Weights of a small transformer language model.
Size: 9 layers, width 384, 3 heads of 64, MLP 1536 squared ReLU, vocabulary 14534, 49.4M parameters.
Each number is 50 + 12 x the weight over the matrix's rms, rounded and kept within 0 to 99. Layers, rows and columns count from 0.

# layer 2 attention output, 384x192, rms 0.0611, rows 0-36, columns 0-191
25 39 49 46 45 46 55 61 59 24 38 47 41 50 24 73 22 46 47 25 60 40 50 57 36 41 47 68 68 47 41 51 54 50 60 64 49 72 31 51 39 50 56 54 47 49 48 47 50 58 32 68 45 48 47 31 35 49 47 50 60 61 70 46 41 46 33 55 46 31 57 27 55 72 50 47 43 43 47 46 41 27 62 40 55 51 49 53 23 56 24 41 34 48 73 51 52 56 42 56 49 39 32 70 44 56 56 44 42 33 60 53 48 53 43 36 56 46 66 43 69 56 57 60 42 46 35 59 37 40 52 30 35 30 48 48 57 30 50 48 56 44 59 30 45 56 42 58 45 50 58 59 26 51 62 53 52 44 44 52 37 66 47 74 40 59 52 43 59 49 52 62 49 64 48 57 39 50 32 55 66 69 61 42 48 55 39 57 28 72 47 40
28 65 59 56 56 56 42 38 67 17 48 15 47 65 65 33 52 46 66 47 57 41 67 44 44 55 66 44 43 65 82 69 44 49 31 45 56 52 52 58 55 44 46 66 34 30 34 18 53 46 74 86 29 24 48 28 70 16 78 54 32 30 71 18 25 57 67 28 58 64 67 82 42 30 35 46 47 61 27 72 50 59 41 57 56 46 27 54 37 41 76 41 45 51 59 47 48 29 69 55 50 38 47 60 41 35 44 76 62 48 52 54 18 49 43 46 53 46 35 52 42 34 29 52 48 61 73 58 47 79 64 27 59 34 56 56 49 57 54 50 36 18 58 64 38 57 36 60 38 38 61 72 44 55 43 76 44 46 53 00 54 72 56 35 51 01 44 54 52 34 69 77 70 51 47 66 58 35 52 59 45 29 65 56 49 51 53 60 75 54 31 62
31 52 40 37 48 70 48 58 49 42 55 70 35 48 61 47 55 67 43 54 55 37 77 81 44 42 40 40 58 71 69 46 64 42 21 61 52 36 51 49 79 40 57 38 47 39 61 31 65 26 54 69 46 62 57 36 58 40 69 33 44 55 53 22 99 61 49 42 38 51 67 52 38 64 52 28 44 35 73 49 44 57 35 53 43 63 47 53 43 50 59 46 27 40 25 23 46 46 36 57 73 67 42 55 74 78 48 43 67 42 58 61 49 42 41 62 72 42 56 45 50 50 48 72 35 64 49 66 32 48 47 42 29 49 17 41 51 70 29 32 35 42 80 54 46 54 44 44 34 26 59 31 63 63 38 26 55 28 68 44 57 64 33 38 63 39 51 52 82 47 45 37 44 23 42 59 59 51 28 34 76 73 31 56 28 38 48 49 43 46 42 51
73 38 23 65 64 42 99 46 53 57 45 23 52 75 69 43 50 70 39 61 56 49 40 45 71 40 42 36 42 36 53 63 57 69 51 36 39 43 82 40 48 33 75 52 41 68 62 53 53 37 70 26 48 43 65 47 61 53 57 51 13 55 32 63 57 63 65 69 46 53 40 56 54 39 61 49 57 43 54 43 51 48 37 49 71 60 56 41 51 78 46 42 55 58 41 41 39 63 60 65 46 58 41 64 57 51 47 38 39 61 21 52 42 68 33 38 60 61 44 36 32 40 63 31 46 56 55 52 53 28 49 66 52 70 40 38 46 53 54 61 61 80 38 16 70 32 75 47 55 72 59 47 56 52 65 58 69 57 51 58 53 41 50 79 51 42 54 53 37 55 41 65 40 71 27 47 65 50 46 62 56 33 31 57 72 43 44 50 34 48 70 54
56 45 52 45 60 71 53 55 37 55 56 39 51 60 51 45 48 59 54 32 50 49 52 45 32 47 67 45 59 37 65 57 37 45 39 33 44 48 64 45 47 62 73 30 45 72 70 43 21 23 53 49 28 57 60 63 35 65 59 40 61 33 84 54 57 45 53 74 36 52 32 64 53 60 32 44 49 45 70 59 39 48 45 50 71 31 62 75 28 38 52 42 44 42 57 63 49 54 32 29 62 42 27 56 48 34 46 47 44 47 60 36 44 60 66 56 57 42 45 57 43 34 39 13 39 52 59 51 38 70 51 48 65 47 41 51 41 60 78 34 64 42 39 34 38 69 39 48 52 55 57 62 41 37 60 45 59 50 58 60 18 47 60 62 65 39 52 51 63 63 53 51 42 43 64 43 54 71 43 41 56 48 46 52 44 39 41 39 55 49 63 56
50 47 55 35 71 73 57 41 56 24 65 33 42 59 62 30 55 52 22 50 41 23 45 42 34 56 49 47 43 54 51 68 45 53 51 49 41 34 40 44 86 55 43 68 42 54 45 52 42 54 62 37 62 57 50 71 26 41 44 37 45 45 43 38 42 49 65 43 41 64 60 61 46 55 43 44 49 35 57 57 47 44 55 71 42 34 51 56 38 57 53 34 63 35 58 56 43 28 56 44 46 50 58 48 42 46 55 80 57 35 40 54 38 55 49 49 48 32 50 24 62 63 66 35 45 55 73 65 29 36 51 50 51 63 63 53 63 70 51 20 50 64 34 45 46 59 53 50 61 22 66 30 28 53 49 57 74 42 47 49 52 48 82 50 53 58 47 60 62 44 58 49 47 49 43 65 28 36 57 51 52 71 39 57 50 39 55 48 39 69 57 26
32 60 60 56 57 73 62 70 49 45 52 59 43 53 71 64 66 46 53 82 46 42 38 32 46 75 61 29 52 71 42 47 49 55 28 51 56 33 37 47 33 30 48 61 44 56 42 60 61 51 59 48 52 44 65 54 38 25 63 38 66 53 54 18 51 55 73 64 59 65 38 60 38 20 58 57 52 47 47 52 44 47 42 44 49 49 54 55 48 34 44 50 58 59 46 22 48 60 55 49 43 57 48 46 68 36 45 57 55 26 53 45 61 51 64 54 56 53 51 60 40 35 37 54 67 44 65 51 30 45 77 49 50 32 61 34 78 51 54 60 80 38 47 64 58 66 75 56 74 50 41 44 50 35 42 41 61 42 51 45 46 70 53 54 39 72 49 47 28 36 61 46 70 17 38 41 44 57 30 48 43 64 49 68 56 65 53 31 45 45 66 50
45 52 49 31 55 45 43 93 20 59 76 51 51 17 56 59 63 60 25 40 45 69 27 28 63 60 45 38 40 36 39 46 62 48 90 78 55 43 61 62 58 57 17 54 34 94 48 62 69 20 32 62 65 75 33 62 52 52 47 62 83 44 65 53 59 50 50 48 49 53 42 53 51 60 32 59 44 52 45 52 48 49 37 56 46 56 46 53 49 58 56 62 53 52 45 58 65 51 51 61 41 54 61 68 48 54 52 31 54 54 54 66 45 49 57 48 30 42 50 60 39 38 53 48 50 52 50 46 50 38 40 55 38 25 28 60 27 43 71 59 42 49 39 37 31 56 73 34 69 57 76 43 83 75 80 61 73 64 43 55 60 73 47 55 45 23 38 60 50 35 65 50 47 46 35 36 43 41 65 55 56 67 41 19 69 64 49 54 62 39 56 47
56 51 55 50 41 31 56 52 44 65 53 11 53 61 51 67 61 79 30 48 57 46 74 51 53 58 72 52 68 05 51 39 54 23 71 59 34 63 39 66 47 53 47 66 58 23 50 30 62 42 38 63 36 29 50 40 49 73 21 48 59 55 48 54 69 27 45 57 41 44 45 21 46 59 49 54 51 46 37 49 42 57 42 49 58 38 53 42 56 48 54 54 52 57 47 53 57 60 34 54 68 41 21 51 55 43 54 34 36 54 40 42 56 56 41 37 51 56 40 46 46 54 36 49 38 59 38 49 67 72 37 44 54 53 38 46 25 46 40 42 41 72 60 43 64 58 26 68 32 54 48 52 35 63 34 50 33 61 34 44 56 38 62 53 47 53 42 54 74 67 62 38 62 45 56 50 50 40 40 38 31 42 51 33 37 52 54 62 66 60 47 70
45 76 49 42 62 52 51 30 53 92 47 32 49 69 42 48 36 78 49 42 45 72 62 46 34 38 48 29 60 50 58 30 51 41 50 50 46 54 67 29 62 69 20 45 41 61 39 73 28 56 47 56 79 65 21 58 33 61 52 42 47 50 47 48 51 44 61 40 49 41 54 32 37 49 33 41 39 23 51 59 32 36 69 54 49 43 50 61 67 51 44 56 48 36 43 53 54 59 44 59 61 55 63 61 50 66 53 51 49 47 48 49 71 43 53 53 39 47 64 55 52 58 53 55 45 50 47 43 33 39 57 49 29 34 51 54 63 50 47 44 34 56 50 60 41 54 49 38 45 64 31 37 57 62 41 66 50 53 58 45 40 58 39 47 28 54 55 60 55 30 55 47 43 54 46 60 51 41 68 55 58 52 71 65 62 45 40 64 52 43 51 52
55 58 52 32 53 31 61 35 53 40 41 30 67 54 49 49 58 40 49 60 54 66 62 34 46 54 51 39 61 55 35 51 28 43 57 65 64 50 63 51 44 39 22 48 36 65 68 58 56 54 42 38 61 52 76 38 63 44 67 60 29 40 51 65 57 57 54 68 69 35 48 52 57 54 56 47 36 63 47 43 52 47 53 35 58 67 37 52 73 46 53 48 63 75 45 56 30 56 54 45 51 53 43 31 42 41 40 36 57 52 60 55 82 65 61 63 44 59 39 45 63 58 58 45 63 56 21 60 24 33 27 67 57 44 23 70 58 57 53 46 45 42 52 49 42 29 63 52 84 26 83 62 73 50 27 51 52 61 36 37 44 42 30 50 52 18 45 45 50 54 43 10 48 48 43 46 40 28 79 35 48 55 52 49 47 59 68 32 79 63 45 56
48 35 40 56 61 59 58 54 63 41 45 57 70 50 69 33 64 59 46 72 45 27 79 32 37 28 27 48 50 47 63 45 38 44 51 55 36 76 46 41 42 59 70 25 48 73 51 47 44 55 30 50 59 31 61 35 48 69 62 67 65 37 66 57 33 47 49 34 56 49 62 52 37 57 45 53 54 50 60 69 36 52 50 61 53 25 50 39 61 45 48 46 50 46 49 58 39 43 42 37 69 53 50 42 61 27 47 66 40 40 31 61 53 35 52 55 50 50 64 36 70 70 57 53 44 40 64 63 44 49 45 69 35 56 50 44 62 58 46 64 46 62 56 70 57 57 46 70 30 48 39 32 50 41 40 55 37 43 54 48 36 56 46 45 41 61 46 30 54 49 51 54 70 34 53 32 41 56 38 48 51 48 59 51 60 37 41 43 62 47 57 62
45 59 73 39 44 35 58 58 42 60 77 09 52 36 40 60 51 53 23 58 57 05 63 59 50 62 41 30 60 71 42 55 57 46 44 52 00 53 39 61 20 60 49 69 37 73 47 57 57 52 47 68 45 23 68 38 46 77 48 63 43 43 25 53 44 58 57 45 59 66 52 52 29 40 56 39 45 52 51 35 37 41 42 47 67 57 43 54 61 44 43 63 52 64 47 69 22 62 48 54 60 72 42 52 64 47 51 40 62 64 47 63 57 41 49 26 68 52 61 34 48 56 33 64 46 52 32 63 55 52 22 46 51 63 50 66 39 60 36 31 43 64 51 56 48 43 15 24 48 49 69 53 37 66 27 37 52 48 51 68 44 54 39 40 65 55 39 38 43 56 36 56 48 74 55 60 46 58 67 46 47 50 63 37 46 63 47 41 30 47 62 40
33 53 68 39 47 47 18 47 45 60 58 11 55 06 42 51 70 59 69 71 56 66 45 63 61 39 29 57 65 69 57 63 54 32 42 71 49 27 27 53 44 41 27 61 52 25 57 46 48 47 29 54 22 38 48 69 45 30 40 49 40 52 66 54 40 48 37 50 52 51 61 42 58 45 47 59 51 56 61 44 56 57 40 50 51 48 53 46 52 50 58 59 52 50 56 58 59 54 40 49 56 36 57 39 51 43 35 49 51 46 50 56 46 55 50 53 54 55 53 43 42 38 54 42 44 48 65 58 72 34 51 82 44 49 51 50 45 35 58 64 51 56 63 40 48 65 49 27 59 49 38 49 52 45 38 37 49 50 45 71 37 49 56 51 39 47 67 50 57 44 45 40 58 62 45 48 59 68 51 50 57 45 54 65 55 50 51 36 51 34 38 41
48 45 63 22 40 30 21 46 53 47 67 45 55 67 31 21 70 73 46 30 30 57 19 62 26 57 13 89 47 58 51 52 64 39 22 62 37 25 44 65 56 52 54 54 76 34 56 53 37 50 53 42 30 56 52 53 59 44 58 78 43 50 60 66 53 59 65 47 75 53 65 76 55 25 44 73 48 52 18 33 34 46 55 45 58 61 39 23 44 60 52 70 42 50 51 66 32 48 58 71 45 50 62 61 53 56 45 58 47 58 49 64 38 51 36 57 48 66 38 38 19 63 20 36 66 28 47 50 35 42 58 35 52 46 62 69 52 29 52 64 37 41 63 55 56 64 46 30 71 53 54 48 67 51 76 45 72 49 45 50 58 56 39 53 54 50 57 52 36 55 50 79 45 51 53 63 49 56 49 48 63 36 54 62 60 45 45 52 45 44 64 51
41 70 57 39 50 81 34 63 71 61 65 71 63 48 56 50 57 52 64 65 58 38 60 39 40 64 57 44 51 49 46 41 35 60 54 48 58 49 59 29 76 47 39 40 26 53 43 56 55 58 48 45 47 57 39 48 37 43 30 53 56 46 36 53 39 32 60 65 32 41 12 48 45 40 57 26 43 44 41 51 19 34 58 36 74 35 41 59 43 54 46 44 56 71 43 42 50 74 50 40 51 52 38 70 65 27 62 46 54 36 54 30 47 48 81 47 34 31 41 43 63 56 27 31 38 71 44 54 94 56 48 37 77 05 60 38 56 43 56 54 63 65 68 51 51 51 74 32 49 66 43 45 49 68 35 61 49 57 44 62 41 58 59 67 17 50 25 37 21 37 57 62 77 74 58 27 41 41 46 62 47 33 53 39 50 99 60 37 25 60 40 32
36 24 75 57 51 48 63 57 31 29 44 48 42 72 55 57 53 31 43 51 51 47 75 69 50 67 52 63 55 73 62 74 47 40 34 61 88 21 65 47 54 44 68 62 51 55 40 36 51 39 17 47 63 58 48 13 49 62 52 61 47 44 52 37 44 52 51 60 47 51 67 43 36 23 66 34 45 38 45 58 45 23 52 40 60 28 65 48 66 51 48 44 59 45 55 39 46 46 65 45 75 52 69 56 32 40 54 67 60 32 43 52 63 44 55 45 35 46 50 33 83 64 69 68 39 33 49 50 71 66 60 38 52 55 50 42 70 57 77 48 57 61 52 44 65 41 69 70 41 36 44 32 22 40 79 43 49 50 47 48 72 51 67 61 52 62 43 44 41 38 79 61 57 52 40 28 42 30 61 51 51 50 58 39 62 33 39 51 57 69 45 50
54 68 59 39 52 71 39 46 39 44 49 61 44 07 52 40 45 52 48 52 36 29 51 54 51 38 57 35 61 60 39 64 70 73 27 62 39 53 72 34 11 67 55 55 40 45 60 72 39 55 38 32 36 48 61 57 26 32 78 36 39 48 53 45 64 40 36 70 64 45 48 29 40 42 67 44 53 48 43 40 42 55 40 58 57 64 34 38 55 23 28 70 59 58 62 48 55 52 27 49 52 64 36 48 39 57 44 29 58 20 68 53 66 55 60 41 42 63 47 69 57 46 39 52 42 43 43 60 56 49 64 55 39 40 60 39 72 58 31 61 56 55 44 52 50 52 57 63 42 47 44 52 36 67 41 45 57 53 46 27 58 42 51 55 29 38 62 42 60 49 69 56 60 33 49 40 57 50 41 62 52 45 44 51 48 49 39 52 63 41 34 62
67 76 49 38 48 61 82 71 40 68 35 48 58 40 39 45 40 42 55 20 74 51 49 50 44 13 60 61 24 38 64 20 57 65 77 17 41 63 39 32 67 59 34 48 54 57 70 51 24 48 51 50 35 33 77 51 50 56 74 69 51 27 43 63 60 41 63 49 34 44 27 38 72 55 37 52 53 47 46 49 56 49 65 35 38 39 44 33 29 71 59 48 41 51 41 44 61 54 30 33 51 23 49 54 49 56 42 25 41 58 43 37 46 39 49 38 57 51 40 47 46 35 58 58 48 50 54 52 31 46 44 21 72 41 52 55 46 49 70 37 39 53 49 42 41 44 53 42 60 54 56 31 59 54 62 43 29 34 47 76 61 65 79 56 55 40 38 66 65 66 54 65 55 44 53 62 55 55 36 35 55 33 39 49 39 34 45 34 64 74 30 82
50 34 45 70 48 33 54 43 59 43 67 64 40 27 54 62 82 37 53 60 48 37 27 60 39 58 82 58 17 47 30 41 40 55 74 38 44 57 38 55 41 27 60 32 63 56 67 37 49 20 50 58 51 49 58 67 91 34 48 75 60 42 33 64 57 58 35 40 64 26 51 35 50 46 57 52 59 63 42 60 60 48 54 62 38 44 46 36 59 55 53 36 53 62 43 32 63 47 56 57 49 44 48 50 65 51 59 54 39 37 53 51 35 36 40 56 57 49 51 31 72 47 66 57 46 58 56 53 36 47 68 48 38 46 59 35 42 21 38 42 42 51 57 61 68 53 48 48 58 41 52 49 57 41 58 33 65 40 39 60 53 54 60 30 38 37 69 51 38 58 55 44 47 55 58 57 39 45 23 54 51 64 55 41 43 56 38 52 49 55 55 48
59 62 30 53 61 40 56 74 38 53 36 60 44 43 58 58 51 65 48 58 67 38 54 60 68 52 56 45 57 63 73 68 48 55 40 23 46 66 54 27 49 64 93 44 58 27 53 48 46 63 41 23 17 57 85 48 35 61 82 08 40 54 26 52 49 61 58 28 41 64 49 36 47 46 45 46 54 56 46 65 52 65 42 50 37 59 40 83 60 49 51 49 45 59 44 52 50 52 50 63 51 50 46 36 54 64 45 60 68 55 75 51 33 53 52 61 49 56 34 59 66 53 57 80 45 50 39 68 38 48 39 57 53 59 32 45 43 72 48 47 61 45 57 57 52 53 40 63 45 29 68 45 62 32 51 59 40 64 49 45 37 43 26 52 51 31 43 49 62 44 47 41 69 61 42 58 33 29 36 54 49 48 46 49 44 50 56 45 48 68 49 45
65 54 48 54 49 51 40 38 75 33 71 63 47 37 48 17 47 37 67 59 36 58 48 64 65 77 66 40 42 55 29 39 54 54 39 56 69 50 48 45 41 52 50 54 60 67 48 49 42 52 51 41 46 51 62 60 60 37 96 74 71 61 55 43 54 36 60 53 42 49 55 46 53 47 53 36 59 45 59 52 56 37 55 59 59 46 62 46 58 32 53 56 64 46 48 49 45 47 47 41 58 48 43 49 44 54 58 57 46 52 32 48 32 43 47 38 36 50 57 47 47 42 31 67 44 57 64 52 49 48 70 48 49 57 61 51 57 48 40 50 63 50 51 52 82 52 48 58 47 33 49 48 43 40 41 35 49 57 44 55 39 39 56 41 50 47 51 37 44 45 56 60 75 50 32 30 51 42 25 64 43 41 49 58 48 60 50 49 62 66 52 67
55 61 39 20 54 50 42 00 52 56 57 46 30 60 57 46 58 52 16 50 25 33 60 75 14 60 38 65 62 40 29 49 45 30 51 16 44 51 62 42 52 49 54 64 36 62 34 45 52 44 47 59 63 41 40 53 62 35 63 32 38 55 38 45 55 62 68 56 48 47 51 46 37 37 45 30 30 29 50 66 59 36 60 49 51 51 58 46 42 58 57 57 55 66 52 48 45 47 51 52 55 47 39 34 49 65 52 53 48 50 43 36 40 53 56 30 48 49 42 36 58 41 48 47 51 46 56 39 60 36 33 62 46 70 78 34 53 58 33 56 42 71 69 62 55 58 39 38 50 45 45 33 75 65 31 64 62 62 46 58 58 39 47 49 47 57 36 25 38 39 32 61 59 80 27 56 54 31 40 65 23 50 48 35 40 52 64 54 47 45 71 27
59 64 59 43 50 49 69 70 60 50 48 39 60 64 57 64 29 57 51 53 50 45 41 40 36 69 57 56 22 49 42 73 42 62 13 34 55 72 50 53 56 65 30 54 64 21 62 41 52 50 46 51 23 43 56 40 55 40 53 39 67 56 32 52 75 42 62 68 31 73 39 54 41 63 27 52 43 44 48 58 27 61 47 41 47 43 62 37 46 44 57 49 55 54 40 37 52 56 39 43 46 32 45 59 48 52 43 34 48 58 42 59 68 60 52 31 36 48 52 72 34 29 37 25 50 51 46 51 55 63 35 47 50 70 34 45 46 70 27 64 78 51 33 15 52 51 42 62 50 48 65 66 50 41 38 56 52 58 54 43 42 36 55 68 68 62 57 57 73 60 41 56 53 44 49 43 46 56 64 46 53 40 31 72 55 60 67 35 60 63 49 57
49 68 59 45 52 64 39 35 54 65 47 33 59 64 56 70 56 51 24 49 49 34 63 52 39 79 50 32 48 45 55 51 69 33 44 44 59 52 45 46 49 47 43 53 53 37 58 58 50 72 54 50 58 47 34 60 39 46 37 64 46 53 55 42 49 41 62 42 36 36 27 36 71 53 50 52 46 63 39 60 46 54 63 38 52 28 57 53 39 55 58 64 40 32 54 51 50 42 50 41 47 27 55 61 56 70 65 65 30 69 58 32 25 50 62 68 31 51 53 48 49 50 53 55 46 34 71 51 50 67 35 49 31 38 62 69 48 36 76 50 31 41 47 54 59 65 42 67 61 54 51 40 68 37 57 66 37 44 34 64 55 52 59 39 49 63 44 30 33 57 47 49 63 33 48 46 47 39 66 42 40 31 63 51 60 24 62 59 69 67 59 66
48 56 37 60 56 60 67 54 47 49 48 77 51 36 60 56 34 57 51 40 69 34 65 61 59 34 63 55 68 46 75 64 53 38 62 24 55 43 58 58 48 46 60 24 53 44 49 34 48 23 22 42 22 46 73 61 50 62 35 35 51 49 60 39 56 45 43 55 33 45 31 55 42 69 43 70 37 52 49 44 39 30 65 43 39 51 49 63 46 75 35 41 36 54 40 57 55 59 58 59 60 53 71 53 45 40 53 41 60 50 50 44 58 48 55 54 55 56 49 48 70 73 59 62 58 44 26 45 29 41 50 44 30 47 42 53 55 48 28 36 49 39 48 45 41 45 34 42 52 49 47 42 57 30 42 51 62 40 51 53 40 57 46 60 60 64 39 61 61 40 46 34 36 34 37 91 31 60 57 44 58 60 57 59 48 54 47 37 27 35 63 28
68 49 54 66 62 53 37 51 38 54 53 50 33 42 64 54 66 62 43 55 78 44 37 43 67 71 39 42 47 39 42 56 61 57 51 50 43 60 42 57 41 41 71 47 29 17 49 59 60 45 66 41 60 65 42 69 53 42 42 24 42 42 48 41 37 55 49 53 45 60 45 50 46 50 21 47 41 47 47 50 42 32 52 63 46 48 76 70 41 65 73 62 44 64 54 50 44 41 57 59 65 42 42 77 50 57 70 42 44 61 29 49 48 42 47 45 70 44 59 36 34 34 46 54 59 52 57 29 44 48 40 56 27 52 46 62 57 38 41 61 68 54 46 35 48 49 39 48 36 69 63 63 58 32 56 26 45 39 64 70 65 78 54 63 73 61 47 63 66 46 55 26 40 69 34 61 15 50 51 49 64 54 33 40 66 27 40 30 21 55 71 59
54 46 53 57 46 43 65 64 59 52 52 51 38 27 60 52 63 38 55 69 45 36 51 76 35 77 52 48 30 57 61 40 40 83 23 55 28 54 57 77 63 59 48 45 31 61 39 53 49 29 55 69 53 50 47 20 60 58 65 13 50 38 60 19 49 47 73 47 53 40 58 61 43 47 59 43 48 42 55 77 58 65 45 27 58 27 39 53 45 56 63 46 45 57 36 46 56 39 24 32 57 46 32 37 50 40 49 61 51 55 53 39 43 51 57 38 49 51 39 47 75 49 50 54 41 54 60 48 64 49 69 30 36 52 41 18 37 70 39 26 41 60 52 49 58 49 36 90 32 45 55 47 43 45 53 20 51 46 48 63 69 31 35 67 46 35 38 33 80 60 78 55 56 43 91 38 47 62 35 67 64 57 31 42 38 58 56 59 69 77 24 46
65 46 59 79 64 50 65 66 57 26 46 17 35 59 65 24 57 46 65 64 29 50 45 41 69 44 39 42 49 77 66 68 84 52 65 46 31 47 60 72 44 38 59 49 44 48 41 37 76 64 47 24 47 61 46 29 35 53 51 49 34 68 57 07 49 21 47 47 35 35 45 46 42 51 51 57 36 57 37 45 58 49 37 56 61 57 32 77 56 45 46 43 38 63 45 49 29 58 46 58 45 53 39 62 55 46 37 50 42 65 50 44 51 76 45 52 61 53 33 47 67 49 43 61 43 68 43 41 34 50 34 37 35 32 32 77 52 66 61 40 35 18 34 61 27 56 37 53 41 32 63 48 56 52 64 56 37 85 44 45 33 45 24 23 46 08 26 49 51 14 35 37 45 36 35 53 51 19 69 55 60 57 59 48 39 63 35 74 69 52 42 54
47 50 76 69 53 64 52 37 41 40 51 36 66 31 62 59 38 41 24 31 45 40 56 61 46 55 72 44 35 59 57 66 57 39 59 42 70 56 52 62 50 51 50 45 33 58 50 65 59 27 57 62 69 39 54 59 55 50 48 73 58 41 49 47 52 39 52 56 41 45 38 62 49 56 51 60 48 41 36 35 47 44 48 58 41 64 33 49 38 52 39 58 39 58 36 47 45 70 44 56 48 58 52 66 48 37 32 44 49 48 55 51 51 67 55 31 60 61 28 45 48 49 42 48 53 55 43 46 56 65 58 33 65 45 35 52 59 69 58 39 40 47 54 70 28 39 47 44 56 36 41 40 45 48 55 39 49 45 52 46 30 53 57 27 70 43 33 57 44 70 71 52 52 50 64 33 37 47 51 39 68 29 59 56 27 64 53 37 72 49 46 40
61 54 37 55 51 50 40 61 54 71 25 58 75 43 34 64 67 42 50 32 60 40 60 61 51 32 22 52 76 52 66 64 60 37 54 32 42 62 73 48 54 41 70 25 56 38 81 56 60 32 49 61 41 72 71 51 54 89 49 31 46 29 48 45 43 59 56 31 62 65 59 51 54 25 45 46 43 45 58 57 47 52 57 57 56 46 48 35 39 76 58 47 43 43 59 30 70 48 56 56 52 46 42 37 57 42 48 58 54 48 69 40 27 39 51 66 69 52 23 45 46 40 52 46 46 60 75 46 66 35 49 44 58 47 63 47 59 54 62 45 66 49 34 60 43 66 41 71 47 46 61 54 44 51 75 51 45 47 56 34 34 56 36 44 55 50 72 39 26 50 53 57 63 46 67 25 65 58 59 52 32 44 33 45 36 42 50 56 53 53 43 48
39 52 56 67 64 52 58 45 61 39 50 71 59 46 57 55 51 26 62 87 42 35 44 50 60 78 70 46 64 62 58 35 54 48 45 33 66 37 43 44 35 41 45 41 59 47 29 32 38 43 52 44 50 47 35 51 56 36 49 49 47 49 58 49 57 44 34 59 54 65 55 27 54 45 58 54 52 67 43 47 38 49 46 53 60 47 56 65 54 42 46 49 50 48 52 57 38 45 59 58 54 64 44 66 49 45 53 36 50 47 67 45 62 61 55 45 50 51 40 45 59 66 52 58 46 43 41 43 52 59 41 50 69 39 35 43 58 65 60 51 53 60 51 24 66 46 60 43 48 48 61 50 36 54 46 41 51 68 51 48 42 42 57 63 44 49 39 51 54 63 26 41 62 59 43 36 24 25 22 44 49 46 44 41 46 55 60 39 43 52 51 31
45 60 43 43 45 47 48 39 80 34 46 52 40 37 68 51 55 52 51 46 47 42 34 29 62 65 21 63 38 63 61 54 74 59 56 45 44 67 61 51 51 50 24 51 52 31 26 40 48 62 55 54 46 61 54 24 42 52 56 64 51 49 61 32 77 42 50 55 31 65 33 63 51 68 48 42 36 35 65 43 47 33 53 41 38 41 60 53 41 55 45 51 34 46 49 44 50 40 44 46 57 47 63 51 61 56 59 52 53 43 47 28 53 37 54 50 52 51 53 51 61 58 49 49 49 40 50 53 42 55 51 38 47 57 50 55 51 55 69 26 19 54 57 52 57 59 39 46 46 28 43 21 41 30 58 53 53 52 64 51 50 47 69 59 61 54 39 59 38 29 48 54 51 27 43 59 40 41 64 46 60 51 46 59 56 31 61 36 49 51 53 36
34 69 35 48 70 65 38 38 26 59 50 55 49 12 46 65 67 60 49 70 79 49 50 61 50 58 50 37 55 69 55 57 58 66 66 37 60 46 39 83 45 48 71 28 74 57 56 62 33 41 29 49 47 56 45 56 70 54 39 20 53 59 60 64 46 51 46 32 58 54 74 48 55 51 62 43 42 56 56 53 55 63 38 63 54 63 47 50 61 40 52 47 67 45 56 60 55 42 41 51 44 41 47 21 36 49 34 58 50 57 57 72 48 35 41 56 57 43 41 59 62 47 48 58 36 65 53 56 44 52 30 55 36 45 45 55 53 75 60 35 73 41 55 28 23 61 30 64 42 34 68 47 41 42 45 32 41 39 68 63 28 46 53 49 55 56 56 47 68 49 39 43 73 57 56 33 39 59 55 42 41 55 48 52 40 62 44 30 53 52 45 52
60 69 53 58 79 73 26 48 42 71 34 55 40 50 50 59 52 54 26 40 53 57 38 41 31 35 44 42 69 55 55 31 65 38 53 58 47 65 80 33 43 43 59 58 26 31 53 59 60 70 44 33 65 57 45 65 65 55 47 30 40 22 55 61 17 36 62 55 48 37 38 42 55 57 41 53 48 52 55 53 51 48 58 63 50 47 44 60 52 41 57 48 47 45 56 45 42 46 42 47 34 45 42 58 48 44 48 57 38 55 34 35 46 59 63 55 47 49 54 52 45 49 37 46 54 62 52 51 39 52 48 57 37 48 57 50 54 44 43 59 45 29 41 66 50 39 68 71 47 64 43 49 45 52 46 68 56 50 51 31 62 50 50 38 46 57 64 48 49 27 68 62 59 51 61 71 40 52 58 51 45 46 47 29 53 50 49 43 57 45 54 51
58 28 47 53 52 49 50 55 63 63 64 61 64 57 29 69 43 62 50 55 61 51 31 42 14 53 46 43 57 56 60 45 77 40 53 46 40 60 57 65 43 47 39 57 60 38 52 85 54 45 74 54 47 66 46 51 38 55 26 43 53 29 45 61 60 54 39 58 50 50 52 36 66 48 57 48 45 46 51 37 54 53 50 54 41 57 55 46 39 48 45 62 53 54 63 47 48 54 44 54 46 54 48 45 41 58 38 38 48 53 60 49 52 49 53 44 52 61 62 63 32 36 50 55 60 45 40 46 48 49 47 46 61 35 55 47 58 50 65 42 58 70 31 28 44 64 64 47 69 55 55 44 56 43 63 49 77 53 67 67 35 50 52 66 49 70 53 38 66 53 43 61 72 42 46 38 37 68 33 50 60 46 60 57 73 48 60 34 60 49 61 32
59 44 59 58 36 31 49 54 36 54 56 48 52 65 57 73 55 64 43 54 22 48 44 59 51 82 61 52 46 30 52 60 51 57 38 33 27 55 53 48 42 69 55 58 51 66 60 59 49 48 49 63 56 68 34 48 31 68 40 47 44 63 46 50 43 76 51 48 51 63 63 31 64 49 58 47 63 66 47 44 46 58 40 57 53 46 50 41 65 73 40 52 45 53 58 58 32 31 62 62 53 43 37 68 56 49 47 48 52 55 43 52 45 60 13 41 54 54 59 20 46 51 73 62 55 33 56 45 37 51 32 57 61 59 49 65 42 54 71 56 44 62 47 53 58 63 53 36 49 58 73 38 62 56 52 51 61 56 25 71 49 53 64 43 59 48 35 48 90 60 57 43 57 57 39 62 27 48 35 57 73 62 43 32 65 40 60 42 64 43 62 73